config.toml
n_layer = 19
n_kv_head = 3
head_dim = 32
norm = "rmsnorm"
rope_fraction = 0.25
attn_scale = 0.219
extras = ["some layers without attention", "local attention windows", "value residuals", "short convolutions", "an embedding shortcut", "norms scaled by depth", "capped logits"]
init_std_down = 0.0
schedule = "wsd"
decay_fraction = 0.856
seq_len = 1024
steps = 8423
Each number is 500 + 40 x the weight over its row's rms, rounded and kept within 0 to 999. Layers, rows and columns count from 0. Numbers have three digits each. The size before them is the row's rms in percent of the matrix's.

# layer 5 MLP down, 96x256, rms 0.0994, rows 51-72, columns 0-127
086:493519490490527545515497579501532478480503511485532489541462439454542469517568520476505529527507473519465487528605485483403510518384524524473438546458474482515511518540479517466556491558488453491576492559503505504485561575483579525490414453488497426586502476421478501432530560509556517564478549441535498516496476486570456504523495526491502549584533551545564521536537442556502499514493
101:485535504407521539514453532453428508461476529503534505524424522440485520475524529448576571565498582489516507445496502511498416487529509603485539475523517538506509488484516506459500569505468490505465475502523560516469455487468473527483449456463400538532498460453545529455424538508535569518494425483477519553461523516478497554481499466520537528494525467483510570495467512533496455474523
097:479462580515508496507472464501516491504489489486492514546518501451418534512436502550537462585499493478527430452530494484537476475548537515523480520463508525482425446498533497543427457484467474475519531538487485601489520476493495402391554478520514560478547621565501464465570534544513513532471509468441493520523457463517489454383450500412500407476523438561458534497502483513479502480488
097:541466484505502571499478508464518521516534520520521519497486458459486515551532472440543506582467497490491431551516450481485507539484512499413499518489517516523503437558477426512465456569515556468448599493484509618464517508483568441437442523506516589472494543469483474503519506505466484455454545495490510545482496525537444515463447515518499511466547500482485487432501508487563536550498
097:521530457484473503427532492509513557471475461504532478501527499496565483491507521471520566475543518466507574551428505468496501529492573574581563500482480529475509499478470479470531527506514475520503541467430559510523480475487549454501489474549488421450558494510536485483447586429412529453528501576477493515510469534516525519530588494540562497457487511427524492542526458506494547460523
101:546448489448528526532472477456538453498559478485533506523573445466476465449454459466485440472509455513357481519469513476482506449481504470490546461547454499491522458515483495541488448545442471528486453586507462576477478521570582534458487439530495522472502491438508538505579457523552491591537550553464528404453510458505540487462456517522564481464510534509511571595510471406532520458518
094:481505580517521572511534455513517503529563497466549490490534511551538471484572455491511559399536493540507467531492522410458548514456488522566498491465472492558539475495506438450462497469511507469542548498538462456495457486481493484518505515562538463537451469516548414475470546539496524440403495461427494546502580575532500461519530560432501414448472492496483464512426540479523515553482
101:477493514510524638500495531514466532484554542493594442562594454424469469552468457467512507507470467473589472477481479469529555470507441520559530514463545518526511477541495493475456471515539485499543509442460496518506531572495443536544457511443441534504524580481544452627531448488567526532479501488488517504431508457498523509526545453495486521478509563462522475480504490456540448518524
097:542436464452509489559477498554524448522568534501493543539567542527519486506497492491493532502557511476508499476460521476537569544514546485499547591573536536480496541536591517471503468485572484513451484490506430515526508507505505425534437527477499509517483457517443511543478545533465499448407571424542471457578548464531513538490471515537533552498407542415497501519503451553530475515487
091:520478465524470567454504501508495534509548428487433539531580521521489505467499442490524556500476512478442522503485494490489489516523487549495504439506513508534548536547541442602575453546542561515477514425517467442453489520491557483468494544467516579473432547464478430550521481528475497553527456433467516499471507520479456505564449441529521507488539472509448375491460558556464479473512
102:511526465493474471554477496490551470505486470500494443546477460516485514534492594489454520457489562459550492498476478560519527530520480495524473507508482504478627556401506516452466461462553528426428544503529521519483468524493452544509509513490450486464526502537485495518580544489495505490474531487557442501460521466500510468442510440460629551390393511527492515490538506448532566534526
099:536619513464475471492494483557454529519485531519639495441499448574493507441514556473445484448529543428531546398534462542530508531561499510511568518510507488447441546501450481484437512481526413482493567437456485621500444491482619568517457534498482497460447541520513499539472510546517500482497493544513524519540543600464488539468514498547441512530464432437515475514485529567504514486429
107:468526464491498469504523524513496486531463500547466459431475590435537470531499527503403452491481574507496538457495565476500487502490512484535534506538398508474533592499455526531492529504589570529488538529493453507505512503471451556519512488522568528500537503570534582536543551500478477505470508473517467578496534425534504470527496453510494512488519531478537510483488459508491519603406
091:436511533574524512463463522551595517408518434464453558366448516525506547489492527513512470549420430595458537529524450430544452452495492468509453513571507543411479513540516485542506462488494487444490467537504535507532549485512469484484460472483532462484450573506474428506514484534569506477500466509489541491457520463488577530519478427506482468489519508491490551513443474516529483510458
102:469515421497464450548436515500517470549492438542465487540523546479505422480468440422498465574518500526494493455545593499528535480547528514392522473546485547495559514434482502498571495500471545576446606516447517493510512510456536582496415504489530567497477568451489525451461501529515516519515492547471523521552519421495503546550560518553494521423502528565476555532522466510502495500455
094:511588541526532511447547516554524377536513499517504466513448511516466458498549535507481524519432520560531377447479495525507517483482517511545428473496434460534523478516496507483563520455598507451556603501476456494457484583542503537524493434451536554445462445449524559486456551459473524439499501488506520498541446512510517506595390512499448549520520462510565485478531452494553545529583
101:455530505481559537526513490509489560531451399503495520508600443470443592501534449470499497530484422549495472456521483486434501427468515478527524504560498530485516510497478495509439553544552408494596473498504483474510530437461514436557562447507554523459518467481536490506491466541536501576423535486467510426494449472559486430481505433512524487511480483491471489499522533529457511524540
099:473555459585394480465435467422558473485480608457536526518517458479439456500488509539486524466492476462518500520544494526507530428468475497509526485481449503536511458457516511495520501523529474555565450550521435522525477540468498509470433540513479542520483477481466504480565577540495455507518457535481546473441529518490495543556510550509513499436503501502494489527538480488509469527587
101:502525438551356496483422507485473492507477499535538467477460510546473463551544493494501478499466491474562384494432513465421528486501525453507494436529500439468466472510521604451521474499485496437474494483530518485530556494507550466504539491449465582529501485556573495457573530522490504496452569464526474484511515495496474539475525470511419518535540484492485497547569536506528532487506
098:552579418502457529477493484399512438435509446565513497419541472511513530463549496468533451482535553476429499495466456515501519534513515495548516503496474469427503474514491520460460495585548442508473508423499462486472521525524604503504509495538497446547522510471447567562480492540473498576477594507477486459543486479498513476498540596505526467538487470474450474464520597524489511508447
099:476502431447542526477497465462526409494500469456519517459486502490505490509479521549576567474513529510520527505556468527504488538549585513520487551443449515466518465476557461488517494524525459451430527504552537476491532452520471633473508530476453479465436498454497504470459519445574478555498495595518549491530494541515488497476527429526512541485393487435382506535415460521502441507500
089:477445532524516483493516538511463566474572520440429507573530490509426463529499526423498482525528525534544482559479528530479502597508464529520486529483565498485597497529476473448492400586480491514529500475519531519462532530395473536476498539541524484595482491511489444514508598490483447516525549498539454478454390486451550488541506506497575474479481455503468492571539450483469421478569